config = dict(
    n_layer=18,
    d_model=320,
    n_head=5,
    n_kv_head=5,
    head_dim=64,
    d_mlp=1280,
    vocab_size=8192,
    activation='xielu',
    norm='rmsnorm',
    norm_place='pre',
    norm_eps=1e-07,
    positions='rope',
    rope_base=10000.0,
    rope_fraction=1.0,
    qk_norm=True,
    attn_scale=0.125,
    bias='none',
    tie_embeddings=False,
    parallel_block=False,
    extras=['local attention windows', 'gated attention', 'normalized values', 'capped logits'],
    init='uniform',
    init_std_qkv=0.0281,
    init_std_o=0.0,
    init_std_up=0.0281,
    init_std_down=0.0,
    optimizer='adam_atan2',
    lr=0.00119,
    beta1=0.95,
    beta2=0.95,
    weight_decay=0.15,
    lr_head=0.00663,
    warmup_steps=278,
    schedule='wsd',
    decay_fraction=0.84,
    decay_shape='linear',
    final_lr_fraction=0.1,
    batch_tokens=[32768, 65536, 98304],
    seq_len=2048,
    doc_mask=True,
    train_tokens=472000000,
    steps=7474,
    dataset='wikipedia_en',
)
Each number is 50 + 15 x the weight over its row's rms, rounded and kept within 0 to 99. Layers, rows and columns count from 0. The size before them is the row's rms in percent of the matrix's.

# layer 4 MLP down (transposed), 1280x320, rms 0.0815, rows 469-523, columns 256-319
092:34 53 52 31 62 58 61 60 44 56 31 42 26 27 52 47 62 45 34 22 28 52 36 49 62 42 34 40 44 36 68 40 40 46 52 43 58 60 36 87 19 30 61 49 55 52 42 43 64 63 41 55 19 41 31 59 57 20 28 56 34 24 63 70
091:42 61 43 53 44 60 20 63 73 58 44 69 48 72 56 57 75 33 34 29 43 44 57 37 56 63 49 45 76 49 54 36 40 49 48 58 56 72 22 58 43 40 68 63 64 37 52 47 54 36 56 64 39 56 52 56 53 83 39 46 52 43 57 21
113:65 59 80 48 17 59 38 27 19 43 31 09 65 35 49 50 53 20 49 43 48 35 42 67 56 66 59 63 61 49 50 25 34 48 53 49 48 22 63 05 37 54 44 37 36 46 46 71 38 41 36 35 58 71 50 34 45 33 47 55 56 49 69 46
106:50 43 55 45 36 49 54 46 43 31 26 47 51 43 59 61 63 46 79 45 46 62 62 58 58 49 34 64 79 50 57 67 37 31 54 56 48 45 67 69 69 56 46 62 36 63 58 55 67 32 44 50 37 15 31 61 43 39 43 47 44 33 33 34
099:34 52 51 62 69 69 37 35 69 61 71 42 73 63 53 46 51 67 54 66 38 68 59 41 44 39 67 51 12 62 28 59 42 37 52 56 63 52 46 64 57 56 55 47 78 54 51 67 51 65 50 46 37 60 48 62 63 50 71 72 41 52 51 63
092:36 81 50 59 41 47 68 36 39 48 61 51 53 48 40 69 37 44 34 68 74 46 52 45 38 67 79 47 53 39 48 48 32 50 46 57 62 74 71 94 53 77 50 58 37 55 41 45 31 40 51 45 40 65 48 42 27 34 64 71 46 39 93 50
107:62 75 68 63 52 49 54 49 44 54 35 84 67 38 68 51 71 27 34 77 52 43 41 40 57 67 43 47 67 60 27 37 32 46 66 56 79 53 28 57 20 65 74 49 34 41 49 55 52 72 46 73 63 46 53 49 49 58 66 90 51 20 65 55
098:43 41 45 45 44 47 54 51 35 91 38 50 45 53 50 46 55 29 41 30 48 58 56 41 35 47 50 57 54 44 18 63 64 32 37 55 60 41 45 54 30 66 57 77 82 62 52 44 65 22 44 52 31 39 60 74 39 37 91 50 36 54 39 60
080:37 59 60 68 54 47 48 77 54 58 60 55 36 49 41 53 24 57 83 34 64 62 54 35 44 58 41 69 36 30 45 59 55 29 47 60 56 55 52 35 93 72 38 46 42 46 47 67 73 58 44 77 43 58 34 41 62 77 65 46 40 35 50 32
090:55 27 44 50 47 56 31 58 54 61 38 76 47 13 64 55 55 18 58 64 83 63 75 38 50 15 50 48 55 44 57 38 46 40 18 32 49 61 50 63 87 33 45 65 55 47 34 48 35 87 43 42 63 31 50 55 62 56 47 42 43 53 60 73
108:57 72 64 57 41 20 37 53 58 57 38 68 55 41 30 33 35 49 44 51 49 49 68 31 44 60 26 51 50 40 78 62 64 50 41 57 58 48 53 57 40 45 20 44 27 42 26 57 56 36 40 32 53 69 25 55 58 59 29 42 38 46 40 29
098:74 46 59 57 57 79 10 42 46 39 35 64 92 44 54 52 49 68 56 40 45 51 43 27 51 37 67 54 43 62 80 49 44 54 50 59 70 45 66 53 30 61 39 49 35 71 66 58 46 52 46 52 41 40 40 36 43 54 29 49 33 37 65 47
105:58 61 55 37 73 79 17 46 54 49 86 56 47 55 46 53 63 97 25 44 61 45 36 62 79 72 52 52 58 60 33 60 51 88 71 60 47 41 60 50 54 39 49 48 49 46 67 21 60 50 42 24 73 51 35 42 82 29 38 50 69 55 40 53
100:35 40 69 49 65 72 54 44 58 60 41 59 47 40 68 57 41 20 35 72 42 44 44 43 36 76 78 63 54 41 55 41 62 35 62 51 60 64 56 69 21 52 51 53 32 57 48 18 56 19 34 61 37 31 50 45 48 46 51 40 41 52 51 52
099:52 79 50 56 63 59 64 32 43 48 45 67 62 71 43 30 65 38 35 71 32 58 74 44 30 53 83 56 52 28 79 58 67 31 57 38 61 46 60 69 49 44 61 41 75 59 57 53 53 52 57 40 31 10 56 60 42 54 46 42 54 31 59 66
106:45 68 40 32 59 48 44 59 25 28 58 62 53 77 39 26 54 35 48 21 54 47 46 50 50 54 57 76 64 48 47 41 50 83 53 43 48 69 47 58 39 33 23 34 54 43 53 37 41 22 76 54 53 57 59 68 36 64 92 62 47 44 47 52
105:17 52 66 55 66 45 49 49 21 37 19 66 42 40 44 54 24 77 50 43 55 49 59 69 75 52 44 35 53 57 38 42 46 70 51 82 39 22 56 50 69 37 64 41 60 48 57 56 90 46 67 55 03 45 68 56 46 51 27 28 30 54 50 41
100:36 44 63 58 09 49 58 17 37 21 55 63 36 37 50 39 38 39 34 33 50 47 54 51 58 65 49 35 58 55 69 56 89 77 50 44 50 67 42 35 67 55 55 60 51 47 49 50 41 48 72 37 38 46 51 43 65 41 41 65 49 35 58 60
096:50 28 44 56 47 14 67 62 48 57 63 33 24 56 52 59 36 32 48 67 52 44 45 29 69 46 54 41 53 57 72 59 43 62 66 39 63 66 45 12 60 50 69 62 54 47 45 50 39 53 47 49 58 65 41 74 67 33 40 25 45 39 47 44
089:57 58 58 19 48 79 45 61 53 32 41 36 43 60 12 29 33 56 33 49 55 80 63 41 37 71 91 31 46 54 44 45 53 30 49 43 54 54 61 57 67 48 73 55 43 62 57 28 38 53 48 56 54 44 68 59 47 45 68 52 69 41 64 45
108:39 09 42 64 38 49 47 28 52 83 50 40 44 34 45 33 60 52 42 73 58 39 35 56 59 34 42 40 22 37 58 37 57 70 63 72 83 55 46 50 67 55 53 79 81 26 39 48 44 65 83 38 62 54 43 63 57 56 28 88 63 40 84 52
098:58 45 49 55 42 55 62 64 54 73 47 60 64 50 76 19 53 22 80 66 47 55 76 50 48 56 49 45 55 66 50 54 47 42 34 56 57 51 45 86 48 67 38 32 56 24 49 67 41 23 39 71 46 62 63 70 71 48 47 48 48 53 39 59
087:52 58 32 33 37 55 40 45 65 46 49 59 41 75 62 58 47 47 40 54 70 64 40 49 50 51 33 49 61 53 65 29 41 35 35 60 44 65 52 78 79 64 60 44 59 63 39 37 50 43 41 45 53 37 43 67 35 52 42 42 69 74 55 64
102:26 62 55 78 46 49 52 61 34 72 49 55 29 44 15 43 47 59 65 54 51 44 50 46 57 36 40 80 55 63 58 32 49 40 51 07 09 56 44 39 56 31 60 54 56 38 23 58 59 49 71 63 59 40 48 30 60 56 47 39 52 32 51 36
084:45 62 46 78 30 54 37 61 62 45 36 67 61 83 65 70 25 48 54 32 67 66 46 40 40 40 62 43 47 54 48 64 54 28 46 84 56 74 54 73 39 59 28 49 45 48 61 50 49 43 66 52 34 61 28 42 43 33 60 29 98 45 60 35
102:71 72 40 79 65 41 57 23 62 48 40 51 71 50 44 60 32 45 58 44 39 51 49 38 13 31 60 23 72 77 60 70 53 11 10 55 40 33 40 27 40 45 44 44 31 57 19 53 70 56 51 68 57 84 29 63 49 58 36 51 61 25 45 51
096:65 37 61 50 64 40 52 55 58 76 55 35 47 52 49 40 39 45 49 57 61 49 52 69 52 46 40 85 48 69 42 43 45 37 57 62 45 46 65 09 68 77 84 50 42 61 55 70 49 66 49 44 13 64 63 63 65 34 40 73 63 42 46 50
103:57 37 57 63 40 69 69 40 24 48 33 36 61 50 49 48 43 68 42 71 57 82 44 38 63 77 71 68 32 47 60 60 33 41 59 60 59 63 53 82 59 28 42 55 50 36 42 44 65 65 67 49 70 51 42 36 17 65 47 48 99 80 43 78
098:36 50 61 59 47 41 70 43 47 46 62 42 60 35 51 33 72 34 47 46 75 61 47 43 67 41 56 25 35 65 45 87 70 50 61 32 49 46 59 82 30 49 46 39 72 70 73 54 38 66 75 38 11 52 56 28 68 47 40 58 83 70 45 62
097:48 48 46 64 66 47 60 48 56 56 68 43 60 48 73 65 50 54 70 65 50 22 24 37 23 34 76 28 68 42 29 48 58 75 73 43 36 38 57 45 66 25 51 48 63 44 42 07 56 55 40 64 31 58 52 59 52 31 52 31 35 38 45 34
093:57 59 36 51 84 56 37 56 66 51 33 43 65 53 68 68 39 50 45 32 53 67 74 67 15 67 47 63 59 65 51 30 56 43 75 58 68 61 56 57 51 71 64 60 40 52 73 25 71 84 50 74 29 19 52 56 32 38 61 53 52 49 58 63
106:56 70 49 90 52 52 48 51 90 28 41 67 42 60 57 30 62 61 16 55 51 75 43 76 36 60 61 46 60 61 27 54 66 53 56 65 66 50 63 83 46 42 41 57 57 48 69 35 38 49 55 55 50 05 45 59 37 29 42 46 80 80 48 60
107:12 72 57 40 51 41 64 61 32 42 55 40 46 22 29 55 49 58 63 27 49 29 65 48 82 34 32 36 48 45 55 52 82 43 24 49 79 29 40 28 39 57 35 68 53 25 65 25 33 38 27 55 47 36 17 56 34 71 46 53 45 53 47 54
100:43 62 19 49 58 55 64 62 48 43 51 55 60 46 43 54 48 26 46 33 51 73 72 34 59 39 48 41 65 28 41 47 45 60 33 44 65 59 57 82 37 49 34 80 55 35 51 44 58 54 38 44 80 78 31 49 74 41 32 55 41 55 67 28
104:20 77 65 77 28 54 34 41 39 53 66 38 50 30 29 55 52 68 50 46 34 69 48 42 30 23 49 73 67 55 25 68 55 38 65 51 58 56 32 36 32 77 52 66 56 77 54 28 52 75 48 40 56 40 74 41 57 63 54 41 61 44 34 65
101:54 49 59 46 62 62 33 47 43 39 48 33 55 66 53 50 48 53 43 45 69 43 50 26 57 28 54 71 58 55 73 66 66 52 62 58 70 74 63 80 81 72 46 91 47 65 40 37 47 50 62 44 61 20 53 52 64 59 43 48 64 33 66 48
094:35 53 40 75 48 51 39 60 69 52 53 38 50 38 63 62 35 54 43 46 47 54 52 50 42 60 74 42 28 57 63 48 82 44 63 19 42 42 64 60 61 48 61 83 28 49 36 41 70 57 59 61 29 71 53 26 61 65 28 20 55 48 48 61
108:42 44 32 46 62 40 52 57 40 38 32 45 26 36 35 81 61 47 24 62 55 65 39 44 67 60 51 66 50 65 77 52 51 47 38 63 35 54 40 07 27 59 70 33 50 56 51 22 51 62 48 50 31 75 40 28 68 54 53 36 69 46 35 20
098:49 55 87 43 49 65 64 36 80 51 30 29 60 27 44 44 58 62 75 55 64 82 54 41 62 35 65 63 31 54 58 56 46 58 47 44 77 41 66 63 27 55 45 69 64 33 48 52 31 47 43 65 52 24 50 56 43 41 33 55 55 37 56 44
104:83 38 78 33 48 69 53 50 35 52 47 45 41 22 39 70 25 28 53 58 65 19 43 49 92 43 50 82 66 44 57 73 42 70 50 68 66 35 39 42 67 48 63 34 64 77 56 63 71 34 52 49 33 68 26 59 53 38 57 64 51 71 51 44
105:46 46 54 44 52 48 63 49 51 41 54 46 43 29 42 64 33 46 47 44 38 49 58 38 53 47 72 48 44 13 74 57 54 25 59 49 41 40 41 40 36 70 52 42 60 44 29 57 42 59 39 32 21 59 50 38 65 56 44 45 52 56 36 47
094:39 57 48 50 41 47 46 51 62 52 61 50 67 38 39 52 55 45 29 70 73 31 33 81 38 37 44 34 42 62 62 39 52 45 62 60 43 53 73 58 61 43 50 54 58 54 58 57 60 46 39 35 64 46 51 54 40 68 57 54 47 44 33 47
085:60 77 54 48 40 65 65 52 87 30 56 50 42 31 43 41 53 49 33 56 14 71 45 49 40 24 56 53 58 36 56 61 72 26 87 47 45 52 76 49 47 40 36 58 46 51 60 28 53 48 89 35 54 46 34 73 64 61 48 70 46 55 56 69
107:60 53 62 51 51 56 60 75 46 19 84 49 69 55 37 72 28 42 45 40 49 51 76 22 50 45 79 44 41 54 47 51 74 38 47 42 63 61 58 73 28 62 56 74 50 34 37 45 56 39 28 57 62 48 47 27 30 34 45 43 53 80 37 47
089:34 56 50 64 57 16 36 67 61 63 63 37 52 45 61 75 41 40 71 68 47 41 41 38 29 39 32 42 44 58 77 51 31 37 40 68 58 63 55 56 76 55 52 41 43 60 34 44 64 65 46 54 84 59 40 58 31 57 51 61 54 39 54 47
100:69 43 61 43 65 41 46 31 71 17 49 21 50 44 53 51 52 55 57 35 43 49 45 61 46 35 72 53 65 99 39 78 26 70 59 27 63 50 66 67 59 40 38 77 57 49 58 32 79 52 82 40 68 51 79 77 57 49 70 40 82 60 30 64
098:62 45 32 54 76 65 39 30 32 35 53 52 79 46 49 46 68 65 68 61 32 24 46 75 37 41 73 61 38 55 51 45 42 45 42 65 54 51 76 90 70 40 66 45 29 55 44 38 36 72 50 32 41 43 61 68 34 44 54 33 52 23 71 54
100:47 44 73 49 61 47 49 64 40 61 47 66 22 53 72 64 37 64 27 65 57 55 57 45 47 53 44 47 26 62 55 35 56 42 40 38 53 50 49 71 80 70 76 41 14 18 65 52 65 60 29 44 94 42 53 71 28 41 61 63 52 22 84 40
106:42 67 55 56 55 28 62 43 42 44 51 52 39 30 24 36 42 56 50 65 36 44 23 70 61 33 64 38 57 33 39 59 55 52 31 58 48 45 42 63 91 42 71 58 44 36 66 69 26 37 64 56 41 67 64 49 31 51 54 58 53 60 41 47
104:51 27 33 23 69 36 18 47 88 68 66 69 38 69 30 69 54 62 55 42 41 45 21 54 42 24 73 64 44 41 50 64 33 22 37 68 49 50 26 66 66 31 37 30 51 44 27 63 40 78 68 52 57 48 44 43 61 55 52 60 66 53 64 72
109:61 60 37 45 55 45 22 27 39 60 22 40 41 37 33 46 47 32 51 56 63 60 41 54 33 35 23 47 46 42 63 59 68 61 36 42 42 57 44 41 56 47 47 59 31 64 72 70 24 41 56 44 42 51 54 89 61 48 42 64 53 86 33 22
088:21 18 88 76 56 54 68 49 26 34 38 57 59 43 53 52 41 84 82 58 50 65 99 47 51 73 56 56 36 49 83 57 27 49 41 66 37 55 58 54 55 78 56 68 35 46 61 28 55 72 35 56 33 53 53 31 42 30 63 63 25 62 60 37
093:78 75 66 45 38 62 46 53 27 16 32 85 36 49 23 43 43 46 75 57 39 60 31 54 51 73 40 46 52 77 54 54 70 50 68 54 58 62 61 64 64 58 71 39 54 69 54 69 49 48 47 59 54 35 71 47 45 71 51 46 21 34 56 46
106:49 40 11 63 44 62 73 51 74 41 52 46 56 44 54 61 48 45 57 36 30 48 53 43 56 68 92 26 57 46 72 43 55 37 54 51 18 41 62 57 24 22 68 57 70 37 64 77 40 33 35 54 46 49 36 21 63 67 52 33 53 42 42 42
097:55 54 33 71 46 61 63 60 42 53 55 46 26 56 54 57 50 45 36 32 50 06 31 40 47 45 35 63 39 58 49 45 44 71 21 67 29 66 61 65 51 28 70 55 83 43 73 45 65 67 26 47 75 55 30 78 33 48 38 47 66 53 50 45
# layer 4 MLP up, 1280x320, rms 0.0906, rows 470-523, columns 256-319
098:28 42 35 30 28 46 58 25 51 53 65 57 89 59 53 57 56 67 29 28 51 59 24 44 54 50 51 56 73 76 53 30 51 72 58 63 83 47 69 67 33 39 59 51 44 35 56 50 56 40 41 55 62 55 71 47 44 49 55 56 57 68 65 54
109:41 28 49 54 15 45 52 74 55 43 44 29 27 58 24 78 45 36 53 47 55 50 23 81 61 20 48 41 57 30 47 58 22 30 67 55 54 33 55 63 39 86 46 49 76 59 14 39 32 49 45 46 43 39 55 69 66 35 37 19 56 61 46 43
101:27 21 54 36 61 33 68 52 51 31 51 27 65 56 60 30 82 51 63 51 62 45 72 62 48 43 72 37 60 61 65 48 52 53 68 27 50 16 33 67 42 50 58 49 39 53 44 60 17 43 57 53 58 47 32 30 58 66 44 49 63 62 50 21
091:71 41 53 38 46 36 36 46 37 50 55 55 50 57 67 43 72 33 32 47 39 42 09 47 41 68 51 45 44 68 57 38 64 57 67 57 46 27 56 40 54 55 51 47 62 67 63 65 65 33 41 54 42 40 57 40 49 31 28 66 56 64 54 61
092:73 56 58 62 37 38 58 60 35 72 40 45 33 54 62 77 50 73 65 48 08 35 38 63 55 54 59 55 44 50 51 61 54 62 55 50 57 58 30 12 37 56 76 79 56 66 34 25 46 81 23 65 20 55 47 32 68 31 66 52 53 66 33 62
107:52 82 41 53 62 62 48 21 51 74 30 37 53 50 27 37 48 35 62 61 77 44 54 59 36 64 43 54 42 35 50 52 52 45 41 48 43 41 67 31 43 47 63 49 43 51 34 58 51 48 69 53 42 67 51 67 48 44 54 30 45 74 17 34
100:86 39 59 59 45 35 34 53 45 42 49 51 64 74 54 55 64 57 43 60 52 28 52 74 53 44 66 64 50 31 58 18 38 46 31 41 69 57 75 40 34 40 72 28 37 50 52 37 21 57 41 54 64 44 42 44 42 61 46 57 49 59 45 43
094:53 24 47 56 45 25 67 47 63 77 43 46 30 50 61 31 62 60 46 62 50 49 35 60 52 62 44 49 58 71 43 62 54 54 50 46 28 44 26 35 37 63 64 54 38 35 69 73 49 58 62 49 53 55 28 58 24 69 37 32 17 74 49 59
097:62 43 46 42 39 74 51 51 38 56 46 56 68 63 59 50 50 26 43 72 68 39 43 56 37 55 37 46 37 58 55 31 82 59 41 40 40 40 36 22 42 37 36 50 35 45 46 86 76 50 45 28 55 47 62 68 49 66 45 53 24 60 41 43
099:51 80 69 56 35 43 56 34 74 58 64 71 64 60 23 28 39 38 44 62 77 38 35 24 65 32 54 43 49 22 38 63 69 51 42 37 44 59 83 57 24 48 56 36 31 46 57 27 46 55 45 78 46 74 25 51 51 57 41 70 47 69 21 26
103:63 60 62 62 37 55 41 55 61 46 25 53 49 69 75 36 36 27 37 45 52 37 32 75 73 27 40 51 60 48 52 26 53 65 43 48 48 61 25 59 16 49 58 36 75 71 63 46 50 57 29 46 37 34 37 36 34 60 39 61 45 57 61 34
099:26 53 49 61 52 39 50 56 54 43 26 66 39 61 38 31 72 32 38 53 70 59 66 35 30 55 52 63 53 57 45 63 60 75 36 70 26 19 30 44 42 52 39 30 35 65 61 49 58 30 64 55 52 54 26 51 71 52 15 71 47 04 41 27
097:43 51 40 60 26 68 53 38 71 33 40 45 39 77 49 79 53 29 63 55 67 52 48 53 63 37 60 60 37 36 42 30 82 32 46 49 51 60 66 71 36 58 72 62 38 26 55 41 35 26 04 60 66 28 46 81 43 74 36 38 62 57 34 44
097:65 55 59 40 27 53 47 34 58 36 21 54 36 44 45 54 44 42 73 53 57 67 54 54 37 61 47 53 42 32 44 57 46 26 71 68 23 43 56 79 34 72 24 47 35 33 22 82 51 49 50 33 60 41 53 25 48 42 47 76 48 65 25 57
102:46 51 53 44 33 34 61 68 71 48 47 13 54 31 50 37 49 46 54 26 53 48 31 31 60 51 79 46 76 62 57 46 41 32 52 43 74 43 67 45 34 58 80 61 65 57 46 34 47 42 65 57 48 10 50 66 52 61 53 37 78 36 39 50
100:26 45 48 36 67 26 37 47 12 35 57 34 18 39 52 47 55 67 62 58 80 44 46 61 54 42 69 51 51 02 32 48 45 64 52 56 47 22 63 80 34 26 62 62 53 33 22 43 50 50 52 42 32 22 49 44 58 54 24 37 41 53 49 18
104:36 49 45 47 12 69 44 36 62 45 54 36 72 58 52 44 57 39 56 49 60 61 57 61 48 51 82 13 33 77 52 14 79 53 51 41 61 76 29 36 43 65 51 65 60 40 57 54 49 51 54 68 66 32 49 67 30 53 40 74 44 28 62 33
101:82 50 35 54 19 50 38 76 56 49 24 74 30 61 27 55 59 39 40 53 22 53 66 57 55 48 59 50 30 41 66 53 41 74 40 49 42 37 63 64 37 33 65 39 71 74 22 53 47 41 33 47 37 31 47 31 23 61 28 30 79 44 52 32
085:69 40 43 74 29 59 68 45 31 64 53 46 34 66 57 60 63 31 42 31 48 26 15 52 64 51 51 33 55 63 35 61 82 35 53 54 25 43 74 38 22 57 64 67 55 62 69 83 72 32 53 68 67 31 59 37 76 39 56 60 51 71 40 64
101:54 31 39 41 64 33 51 68 44 57 36 23 60 59 43 39 14 63 44 46 71 43 42 29 32 35 35 61 47 59 25 66 56 58 54 71 54 39 53 63 43 38 59 38 59 68 57 63 24 72 55 48 40 55 56 32 30 56 59 74 50 42 45 19
102:44 43 46 53 42 43 38 23 39 34 53 66 59 63 45 74 52 13 74 56 44 58 32 65 45 34 68 59 69 60 54 33 31 64 50 54 63 51 62 31 17 40 66 64 54 53 35 62 42 36 54 35 48 54 41 45 63 66 28 61 30 71 32 53
090:65 34 51 72 08 40 36 39 50 86 58 26 71 64 57 66 54 18 24 59 53 55 41 54 58 57 82 36 45 50 35 69 67 71 59 25 44 41 71 34 33 43 22 58 28 85 49 37 64 36 66 39 71 26 43 32 48 35 70 57 43 30 34 76
103:49 43 56 32 51 51 44 39 58 32 45 46 45 42 65 26 50 60 69 36 47 59 58 50 34 21 57 70 63 78 59 51 48 49 74 49 45 20 38 30 33 62 42 67 53 60 85 60 63 59 73 39 49 36 48 55 46 66 53 44 60 41 55 40
096:42 41 60 40 40 51 87 41 21 38 51 47 63 30 62 32 53 66 56 48 52 41 40 49 48 39 42 56 37 27 52 31 48 88 55 25 48 34 62 43 43 46 63 50 30 44 29 94 61 53 38 54 45 70 51 57 53 53 43 62 44 50 01 60
101:64 73 63 39 73 40 37 45 60 20 51 56 65 65 45 62 46 64 30 86 76 62 43 35 36 46 59 46 49 43 72 63 59 33 71 52 46 69 62 63 34 32 58 31 57 16 18 49 52 53 33 46 31 37 43 46 78 49 44 74 36 34 37 24
107:21 42 32 49 49 08 50 36 64 21 60 47 49 48 57 50 67 32 21 50 58 69 42 38 71 39 17 71 61 47 51 46 52 31 61 43 61 36 56 56 43 09 50 67 53 42 45 75 55 47 69 57 63 26 43 17 57 54 47 60 78 45 42 57
101:74 72 28 40 53 55 30 28 38 63 24 29 38 48 28 24 42 51 53 35 38 21 49 39 57 35 47 26 33 84 41 82 50 60 41 77 42 61 46 35 49 40 53 45 45 82 54 41 62 33 42 69 41 66 61 31 60 46 52 87 28 51 37 55
097:45 38 56 48 57 40 62 39 65 41 22 54 50 35 67 69 52 51 49 37 59 51 47 56 65 66 40 39 36 62 57 41 54 53 34 37 48 33 84 25 45 60 50 47 52 41 57 77 31 41 31 37 53 52 30 28 16 53 15 80 99 70 53 27
099:66 58 33 25 47 27 56 59 59 34 29 24 44 46 37 42 32 52 36 45 76 67 30 26 15 81 67 43 57 64 44 41 52 20 41 52 41 34 29 44 30 55 48 72 68 42 39 67 67 36 62 64 62 68 41 24 35 43 38 74 39 64 39 69
097:45 42 42 26 78 43 59 37 79 41 50 30 35 53 43 23 53 19 46 50 66 22 49 63 51 51 37 53 46 54 28 52 61 74 47 43 19 36 62 60 35 47 35 71 68 39 60 76 43 47 46 19 88 44 39 52 38 63 28 42 38 60 77 46
102:60 38 19 51 57 50 54 46 21 35 47 85 25 71 48 41 46 54 80 49 40 25 32 64 50 38 35 50 66 28 38 27 41 39 57 73 52 61 30 52 44 23 78 39 24 55 18 50 63 53 59 40 28 76 93 47 45 41 44 72 49 43 54 34
105:35 49 62 52 26 78 27 22 42 54 42 70 77 37 53 34 62 47 52 42 31 50 36 57 52 63 39 64 53 67 36 49 52 37 50 42 70 45 48 44 43 66 43 54 54 43 33 29 54 63 64 22 74 40 66 43 58 49 34 76 39 49 29 41
098:41 22 59 46 53 39 54 49 37 67 76 61 48 61 43 40 50 65 46 44 44 31 56 78 21 47 77 81 47 50 57 75 47 59 65 29 46 38 76 38 43 57 34 54 41 54 46 50 74 56 88 39 59 45 75 66 30 46 32 52 39 55 23 34
100:37 49 53 72 45 45 50 76 54 72 23 45 45 58 86 37 54 40 68 57 29 49 26 78 50 28 72 66 53 34 65 64 56 41 44 52 30 45 53 22 50 40 72 77 64 84 58 35 52 67 73 36 76 40 60 52 56 37 47 65 63 42 36 18
102:31 45 45 42 33 66 70 48 50 52 34 41 47 26 27 49 44 36 49 43 72 27 42 50 74 66 47 35 53 42 34 52 36 52 66 35 52 38 57 54 37 68 31 67 37 24 57 77 74 32 72 50 54 73 47 45 22 45 37 67 56 38 29 35
094:47 70 39 78 40 50 40 43 67 69 66 83 37 50 37 51 49 75 57 30 62 16 62 64 51 45 81 40 53 66 49 37 45 69 63 22 53 20 50 53 41 61 54 56 41 31 43 84 77 43 48 42 65 46 49 66 42 49 50 31 27 52 52 40
106:46 74 34 20 67 61 36 28 64 41 58 82 51 57 39 35 56 20 47 39 63 50 36 47 51 67 72 71 68 66 50 67 58 53 45 51 46 54 56 48 24 52 57 58 47 60 77 82 80 50 55 60 28 47 29 66 46 50 40 43 68 52 39 51
094:32 45 47 49 64 62 05 49 70 54 50 57 49 47 33 46 63 53 64 43 48 39 39 66 00 77 58 62 49 47 61 33 52 29 55 65 49 30 69 28 41 47 60 43 36 65 68 43 46 79 49 57 50 43 33 57 65 58 39 59 38 67 45 44
106:59 79 60 37 22 31 27 68 45 35 37 18 48 50 45 57 53 29 33 68 29 83 31 53 57 33 65 41 55 15 48 70 49 76 68 33 54 27 50 43 46 41 49 84 36 43 79 52 70 46 51 27 69 48 46 41 33 52 09 47 49 49 42 82
100:27 67 34 50 69 33 55 45 71 35 44 77 57 58 46 42 62 54 77 81 31 55 68 62 40 31 78 52 30 40 54 48 24 57 37 53 47 66 60 46 26 55 40 40 22 57 39 41 67 23 42 48 38 31 35 44 44 44 34 33 59 31 14 57
098:71 43 29 37 59 60 50 51 82 36 16 56 49 61 79 63 44 36 26 33 56 41 31 44 45 82 46 45 44 43 48 32 66 46 42 73 74 36 50 58 48 51 38 58 44 31 39 50 79 56 57 66 65 73 49 67 84 46 41 72 60 79 52 57
099:73 47 39 15 54 32 52 44 31 49 65 63 49 54 57 52 63 31 83 58 60 40 29 54 64 78 45 53 28 80 34 65 70 42 34 39 26 51 33 65 62 37 27 12 43 46 26 65 55 79 61 54 57 66 49 47 52 42 27 55 44 65 26 43
103:51 42 65 49 56 59 46 74 60 62 64 43 49 43 27 56 50 68 53 46 50 15 37 53 41 18 44 77 40 48 45 71 71 59 49 31 56 37 49 56 26 33 48 50 38 47 53 51 55 69 62 29 44 40 63 45 78 49 62 43 32 74 25 53
092:25 76 50 41 33 42 60 32 49 52 47 35 44 57 35 50 58 31 44 63 31 57 30 41 59 45 65 25 34 68 36 62 47 82 55 46 49 39 88 30 32 48 72 54 37 60 67 51 47 76 33 19 20 51 48 50 55 38 21 36 43 39 58 85
101:40 73 40 48 55 49 64 50 61 38 52 59 78 56 50 44 50 25 69 39 97 53 25 45 66 45 63 48 25 35 37 43 53 56 26 83 48 59 61 69 46 51 51 52 67 66 58 32 27 52 47 42 37 65 49 53 71 61 41 66 65 58 52 33
100:48 51 64 37 40 52 73 37 56 59 38 36 33 61 99 37 59 38 57 53 33 25 23 53 64 44 58 64 37 62 31 47 41 57 40 56 67 65 21 52 48 37 56 59 63 37 29 49 61 64 42 83 51 77 34 46 71 44 36 65 42 56 47 30
104:63 79 63 28 71 55 50 55 67 44 52 61 61 56 66 49 47 54 74 24 65 56 53 45 54 86 27 54 42 54 56 60 37 35 53 23 20 43 52 22 41 53 61 29 68 78 62 75 50 46 50 59 40 25 34 40 59 61 27 41 40 56 38 47
102:40 59 47 54 49 48 66 41 62 60 28 39 51 72 50 30 58 34 57 44 52 45 50 20 70 58 48 65 45 22 55 60 38 67 67 47 13 32 47 16 43 50 45 50 45 59 67 36 46 55 51 50 32 32 50 46 44 51 47 27 44 60 59 50
104:57 80 41 39 37 78 43 43 62 63 49 61 21 41 64 62 82 45 72 47 57 56 36 51 61 49 73 99 26 32 64 61 28 85 63 43 54 35 56 63 42 47 27 39 52 46 53 48 56 46 29 60 62 59 36 63 43 78 42 83 72 34 45 39
106:51 54 39 44 27 55 44 55 18 36 56 37 49 49 41 15 58 38 33 28 75 55 33 23 70 68 07 59 57 46 25 57 42 46 43 50 49 60 52 66 35 43 60 61 54 60 42 93 55 39 59 39 36 75 56 64 55 56 49 60 27 36 59 16
100:66 64 35 55 62 44 51 29 62 59 43 61 31 58 38 33 32 19 62 21 72 45 49 67 38 55 49 55 67 60 37 50 48 59 62 32 52 55 44 31 44 56 47 48 50 59 30 28 66 53 54 42 49 55 25 30 61 42 41 51 31 86 48 21
097:65 34 38 77 48 42 22 38 38 42 53 55 58 38 36 68 47 39 51 51 42 36 49 52 58 53 74 51 43 31 36 52 53 34 60 39 39 73 70 48 22 25 67 40 54 55 56 42 60 51 48 41 67 68 54 40 74 37 64 53 54 58 50 79
104:40 38 70 34 39 28 42 66 55 64 61 53 28 59 33 39 37 62 41 40 34 65 47 61 44 59 79 52 46 44 39 34 29 68 48 51 27 43 79 31 29 47 42 53 32 74 26 49 64 19 78 67 53 42 48 51 67 50 36 39 52 60 42 87
099:50 39 50 59 34 51 49 41 70 64 45 69 50 40 44 50 61 44 54 46 20 77 50 68 45 54 53 51 59 61 33 64 38 75 38 62 51 26 13 59 44 52 67 73 57 61 43 54 40 32 63 58 64 49 19 48 73 53 40 32 78 65 56 73